config.yaml
n_layer: 15
d_model: 768
n_head: 12
n_kv_head: 12
head_dim: 64
d_mlp: 2304
vocab_size: 50257
activation: "relu"
norm: "layernorm"
norm_place: "pre"
norm_eps: 1e-06
positions: "learned"
qk_norm: false
attn_scale: 0.125
bias: "all"
tie_embeddings: true
parallel_block: false
init: "normal"
init_std_qkv: 0.0198
init_std_o: 0.0246
init_std_up: 0.0283
init_std_down: 0.0283
optimizer: "muon_hyperball"
lr: 0.00902
beta1: 0.95
weight_decay: 0.0
lr_head: 0.00644
warmup_steps: 200
schedule: "wsd"
decay_fraction: 1.0
decay_shape: "linear"
final_lr_fraction: 0.0
batch_tokens: 131072
seq_len: 512
doc_mask: false
train_tokens: 1017000000
steps: 7760
dataset: "wikipedia_en"
Each number is 200 + 20 x the weight over its row's rms, rounded and kept within 0 to 999. Layers, rows and columns count from 0. The size before them is the row's rms in percent of the matrix's.

# layer 3 MLP up, 2304x768, rms 0.0283, rows 360-385, columns 128-255
076,179,205,194,202,191,216,175,180,195,194,161,160,215,161,195,185,199,201,202,247,207,183,198,167,233,176,218,186,188,190,153,197,204,214,218,211,211,202,198,171,213,162,168,186,201,214,215,202,213,239,188,201,184,225,215,175,215,180,211,166,191,195,187,196,194,206,209,212,231,176,266,226,192,195,222,177,192,188,220,244,195,175,211,208,205,210,207,167,196,208,202,200,220,227,165,200,194,205,184,213,149,219,188,202,169,188,229,218,201,197,154,256,225,185,165,211,190,206,196,173,147,193,200,204,195,229,184,211
103,211,161,179,162,193,199,227,230,206,185,207,201,192,204,211,203,198,214,220,227,242,188,198,210,188,198,205,205,239,212,199,185,212,191,220,196,178,220,191,228,231,176,208,230,168,205,229,225,212,183,201,202,206,205,172,210,186,176,163,203,181,221,230,209,228,181,231,232,241,171,207,216,197,203,221,209,184,169,202,224,202,187,176,177,205,200,231,227,219,200,198,199,187,194,219,190,196,249,164,204,209,201,193,182,213,199,216,227,199,210,194,211,191,196,196,190,200,180,212,210,215,203,216,197,221,220,235,192
096,189,195,194,185,203,220,219,160,170,176,191,219,163,204,195,232,195,202,193,172,205,202,224,177,230,220,189,182,213,172,202,185,203,188,224,166,200,177,203,211,219,209,229,218,187,182,220,223,235,227,216,190,187,220,230,193,197,218,178,206,204,234,223,228,176,198,206,176,221,208,234,182,206,217,206,189,190,184,198,214,180,187,209,164,199,177,204,207,223,221,211,201,174,158,202,252,192,179,202,221,193,174,204,172,235,188,236,225,187,207,190,206,174,192,171,177,192,191,185,201,237,196,196,228,184,236,214,213
103,181,238,253,177,185,210,195,184,206,194,223,198,165,208,213,185,214,186,229,217,210,207,195,230,202,191,225,200,201,176,170,179,164,215,203,173,185,173,179,206,217,215,190,195,228,211,168,253,208,245,222,153,224,220,170,187,205,209,195,185,178,226,198,182,234,218,206,205,227,174,181,207,211,219,213,220,194,208,186,222,176,194,193,175,212,225,213,230,207,185,183,186,212,175,147,172,229,184,201,216,202,188,175,196,198,198,165,226,218,209,226,207,248,178,182,192,223,198,213,204,185,216,216,216,207,236,219,192
095,196,237,176,188,195,190,212,194,187,195,230,202,228,177,213,179,207,225,173,187,230,213,182,211,195,181,193,224,182,162,198,229,198,205,187,199,202,181,207,221,220,135,204,221,200,156,213,183,163,204,187,157,194,242,207,178,201,199,211,162,202,189,221,185,198,226,196,207,214,152,194,247,214,200,191,186,181,212,222,197,209,179,181,209,193,203,189,194,175,201,214,194,192,185,216,202,151,204,217,240,219,179,206,182,169,207,176,209,193,239,195,213,211,182,200,214,179,198,206,258,201,170,223,157,210,207,204,223
091,204,203,150,214,183,181,162,189,183,222,194,204,198,198,189,196,223,199,201,194,196,194,189,208,194,243,199,143,183,201,208,187,196,219,185,210,186,213,179,223,209,185,241,204,204,181,245,197,169,207,193,156,202,169,188,189,180,211,206,186,194,185,218,197,189,187,222,176,204,206,182,210,194,190,197,183,209,211,200,197,211,232,189,206,189,175,174,206,190,199,222,196,179,201,202,223,194,217,201,196,212,191,223,199,204,183,174,182,219,214,204,213,210,224,178,193,208,182,214,170,202,233,230,228,200,196,200,174
090,199,222,207,219,223,192,206,146,206,204,183,187,204,216,206,202,198,240,182,205,164,182,198,237,220,231,190,189,197,242,220,183,194,158,195,202,193,216,219,174,192,195,173,204,184,232,229,205,184,184,186,233,223,202,180,185,219,150,212,200,165,195,180,177,199,231,195,183,200,224,198,163,199,193,213,227,180,177,171,190,209,232,214,189,212,186,173,205,236,201,204,188,219,184,214,185,176,155,217,220,192,198,182,201,204,179,188,190,216,199,175,226,208,197,202,166,177,178,169,205,187,179,197,237,206,184,186,192
093,213,203,213,232,217,178,222,208,216,183,197,206,207,225,192,217,236,184,213,207,200,221,199,206,219,182,209,150,201,180,158,217,197,163,264,190,210,190,203,221,195,204,172,212,229,195,170,219,177,195,201,194,176,186,244,197,196,223,199,211,210,227,148,183,186,218,200,184,174,196,241,207,203,217,231,203,201,195,209,190,201,217,179,182,198,197,211,223,210,219,206,214,228,196,185,244,213,177,194,222,210,180,189,207,198,214,207,233,200,204,178,202,186,209,211,216,196,176,190,188,142,172,181,170,160,208,210,212
081,209,214,213,200,153,193,215,222,211,201,196,196,222,198,192,212,191,200,202,184,161,227,202,200,185,194,219,193,210,179,175,182,205,198,190,161,199,215,175,204,190,197,201,212,219,193,222,193,193,199,191,158,223,190,215,186,237,194,228,198,195,186,216,182,173,230,163,233,193,170,186,162,184,160,240,210,220,183,189,190,209,244,194,177,179,194,195,182,200,200,175,206,205,212,225,189,186,216,167,204,188,213,223,194,175,239,187,185,191,207,195,190,235,178,189,176,199,222,159,202,201,209,220,186,173,229,160,190
093,159,191,224,224,191,172,182,183,191,192,199,179,232,220,189,162,186,234,186,192,192,204,186,184,240,184,185,248,221,198,189,233,199,244,175,169,198,217,235,198,189,228,186,223,185,215,203,203,180,207,226,206,214,197,216,177,201,165,244,216,213,243,189,194,169,201,203,202,208,182,189,203,179,236,192,201,216,191,211,199,214,205,188,185,243,225,205,178,172,213,226,218,197,209,222,189,180,196,212,206,216,186,177,199,192,198,214,215,186,188,217,192,183,216,164,208,186,190,216,195,228,211,200,203,193,186,214,238
095,181,209,219,211,190,208,242,172,203,244,201,159,205,187,202,210,210,210,208,201,234,203,179,180,232,188,189,195,187,226,191,168,234,207,221,241,195,212,199,200,226,216,213,208,198,225,183,192,191,198,186,147,216,197,196,201,212,174,208,211,203,180,212,198,184,211,194,207,166,203,156,187,215,212,187,169,202,207,212,190,196,213,207,178,232,188,220,180,220,199,199,225,204,183,191,157,199,229,171,200,182,207,162,203,195,209,223,220,210,199,180,204,204,169,189,218,171,186,202,226,173,189,193,230,198,185,219,171
091,192,227,207,231,198,185,212,183,229,237,189,228,192,200,216,198,176,168,216,223,207,189,196,218,177,187,223,226,202,184,166,181,206,180,183,218,195,221,220,210,222,211,230,183,203,212,189,229,170,201,226,170,189,200,211,214,218,223,190,214,201,191,197,217,208,218,177,196,167,196,176,189,211,196,188,213,198,181,229,196,254,175,233,239,220,179,183,217,205,248,195,200,225,205,176,187,204,169,210,200,188,190,201,198,227,237,211,212,186,226,210,225,192,205,177,221,179,209,202,167,202,192,223,163,189,168,226,196
081,165,225,200,178,184,226,186,195,197,207,255,170,206,191,180,194,155,183,185,191,194,199,228,195,233,174,203,204,199,211,217,252,223,198,201,201,160,211,206,177,184,264,223,176,201,190,224,214,203,218,173,168,186,212,199,187,233,204,221,226,218,205,198,179,181,182,214,195,192,165,180,222,187,182,178,186,222,231,167,168,175,213,229,224,175,203,227,210,206,190,196,171,208,172,160,199,199,184,235,205,202,194,169,221,175,188,240,168,229,212,225,206,187,188,202,188,202,221,186,169,178,183,214,209,185,195,181,249
082,183,226,190,175,242,155,232,210,213,235,221,204,210,191,199,197,194,186,240,211,175,196,205,196,185,256,210,184,225,175,193,183,165,227,165,217,217,197,209,205,251,177,207,189,161,196,218,186,194,190,207,234,190,211,183,175,196,185,218,184,186,215,166,203,194,193,168,171,191,220,195,246,187,196,211,230,219,165,197,212,234,179,164,230,208,208,181,183,179,193,184,207,151,211,235,195,211,214,230,187,207,175,233,167,195,206,197,210,208,223,205,191,238,174,182,183,186,200,213,174,186,179,198,224,176,229,225,188
099,190,164,194,192,170,164,200,200,167,195,226,189,252,185,237,193,188,172,207,201,200,203,183,213,194,211,223,191,217,197,168,206,203,198,245,189,197,182,173,205,206,216,224,237,181,197,192,190,197,191,184,178,201,199,170,181,203,156,199,178,180,198,237,205,221,223,208,212,224,198,180,179,208,186,195,232,186,214,203,178,219,204,228,218,185,209,213,207,184,186,230,212,181,191,194,203,203,173,178,177,194,179,208,203,190,206,184,213,204,217,202,218,241,209,204,209,194,218,220,201,184,225,203,215,190,226,217,221
083,200,176,169,157,225,224,223,191,193,174,200,213,160,187,173,195,213,176,203,206,261,212,193,225,196,191,213,209,228,241,191,216,209,207,198,203,197,212,180,227,209,181,216,208,206,204,234,176,198,225,188,202,229,144,187,205,198,207,199,171,229,214,198,184,241,189,206,185,208,196,177,195,197,180,230,201,223,217,213,184,167,170,226,176,217,175,231,170,205,181,185,187,191,204,181,184,193,193,198,227,207,178,227,173,204,199,193,216,179,205,226,239,221,173,170,215,195,236,185,205,162,201,189,198,228,194,208,184
106,221,223,233,203,193,201,218,212,205,175,158,181,211,198,211,197,185,197,261,214,181,199,209,208,192,223,180,175,191,203,196,213,189,202,179,199,226,209,246,201,193,191,186,196,190,220,204,185,198,180,248,212,219,209,181,209,189,185,201,163,213,199,183,196,243,187,195,185,202,192,202,194,193,198,224,170,168,189,199,195,211,207,183,235,226,205,210,196,204,204,159,217,222,191,200,206,191,190,176,190,224,213,187,208,212,221,175,198,201,179,193,179,192,191,175,226,208,214,188,215,188,200,209,187,213,198,178,223
100,158,189,176,216,190,213,187,191,218,189,203,200,195,204,197,190,203,235,185,229,175,183,188,192,228,225,215,221,175,206,202,174,210,194,195,180,214,210,228,205,185,210,207,195,236,205,226,210,214,182,183,216,212,224,180,199,182,203,222,207,161,202,201,215,210,214,220,196,195,200,180,179,177,209,198,214,185,192,180,212,213,200,218,214,197,183,192,203,196,182,200,187,188,202,192,205,206,173,202,226,182,177,215,183,177,187,171,179,170,184,224,213,176,252,188,200,146,172,181,198,189,206,154,164,187,171,180,201
097,237,249,209,183,202,192,215,184,239,215,207,185,194,196,226,209,207,185,216,153,227,195,227,216,200,198,189,216,209,213,222,193,157,153,225,160,204,210,184,198,219,215,220,167,213,185,229,206,185,217,204,207,193,181,167,204,194,197,206,207,178,189,215,178,188,195,186,187,219,190,189,194,213,185,215,210,214,207,196,159,159,210,204,209,246,169,197,243,187,232,201,186,188,170,214,163,230,197,214,202,206,201,180,224,196,217,209,229,229,199,209,167,160,189,194,201,213,217,203,226,221,163,173,212,202,175,240,210
097,195,191,170,204,224,186,197,179,240,218,199,213,195,175,192,171,202,192,226,204,213,190,125,201,216,201,167,224,169,200,212,187,209,210,225,228,214,235,203,216,178,227,212,188,183,173,212,231,196,204,201,223,189,225,200,177,214,178,158,212,159,221,231,163,174,231,198,214,199,223,172,203,214,156,229,235,187,189,171,225,163,211,188,179,212,230,184,170,199,199,206,225,228,202,221,227,201,174,189,217,233,178,208,194,178,151,184,234,219,165,206,225,207,206,221,193,212,184,186,188,205,202,251,199,180,178,238,235
118,221,145,185,219,206,222,205,204,202,221,177,194,219,187,205,188,201,176,205,197,196,168,192,183,207,180,231,198,188,165,159,190,220,175,200,196,183,212,196,213,226,188,202,148,198,220,190,180,183,207,220,209,198,191,221,179,183,216,206,244,214,213,211,178,208,178,200,184,202,170,199,202,212,196,236,225,203,203,199,207,224,189,205,218,202,179,208,217,194,166,198,229,191,184,199,214,207,205,228,231,208,191,196,231,189,180,211,208,200,203,186,201,188,223,193,219,211,219,196,196,196,189,211,166,179,197,201,198
105,212,191,211,206,223,187,230,196,233,171,212,155,163,195,170,217,256,175,205,210,178,208,168,164,182,208,168,255,228,181,187,194,200,184,184,167,219,212,175,202,218,180,177,215,189,191,205,214,203,194,201,204,186,210,200,192,198,180,198,182,207,199,215,186,211,198,191,199,171,221,163,211,198,184,223,202,194,206,218,202,229,215,191,181,219,173,201,185,186,243,177,236,187,210,228,226,172,227,182,224,213,198,175,186,217,190,199,224,169,194,243,197,220,172,176,204,202,227,215,208,173,193,211,199,187,211,201,180
102,221,204,191,202,194,200,198,199,214,164,212,218,169,216,192,187,209,234,162,179,171,226,231,187,185,198,180,225,211,193,205,231,209,208,174,190,198,168,202,221,205,182,218,204,221,192,142,213,194,234,233,212,196,219,185,215,193,181,203,176,184,233,191,178,184,230,213,198,234,207,204,139,170,203,207,188,180,184,192,251,198,171,201,184,210,159,187,198,229,185,221,177,199,260,198,202,178,188,189,242,231,226,197,169,192,216,203,219,197,201,219,243,180,180,183,193,238,172,194,177,196,201,212,162,189,201,197,220
099,186,190,162,191,211,207,205,167,218,232,197,199,193,166,171,210,233,187,231,218,174,221,170,224,222,187,175,229,210,234,179,184,190,180,205,194,202,183,190,231,195,166,194,221,243,202,206,197,190,218,189,214,233,206,202,225,213,163,206,192,219,209,178,219,190,235,189,204,174,205,224,190,193,179,178,181,194,168,187,175,168,224,232,181,212,189,196,217,237,232,177,179,197,215,190,177,200,201,204,163,187,188,199,212,203,161,213,191,198,183,178,208,204,193,207,198,176,193,219,196,201,197,201,172,205,156,194,176
117,154,194,160,186,223,209,199,250,195,189,202,236,185,227,211,219,207,196,184,134,261,178,230,175,206,189,197,193,216,183,221,173,204,178,216,235,199,191,197,190,226,182,196,229,187,191,231,225,240,196,222,212,197,219,167,221,187,224,192,206,187,214,185,218,216,215,169,197,188,159,203,177,193,227,213,190,206,194,230,191,194,204,235,234,201,203,171,222,184,184,216,200,198,197,189,221,219,209,205,181,229,188,171,176,223,203,166,209,218,227,156,209,215,179,181,188,226,191,196,210,207,216,197,187,218,238,205,186
094,160,191,212,197,203,176,216,167,168,195,172,231,213,205,190,192,199,176,197,202,211,192,191,227,206,201,199,169,170,189,216,204,205,194,179,207,201,201,201,202,191,185,178,171,175,236,185,206,148,194,189,220,179,221,180,208,195,218,168,218,212,203,208,236,189,222,183,223,175,181,203,218,183,216,188,179,203,169,204,204,179,208,173,197,201,219,208,206,216,193,236,212,183,193,208,228,201,226,191,217,200,201,211,156,206,182,188,228,223,211,222,211,186,210,194,179,194,198,190,186,178,215,188,210,201,219,192,198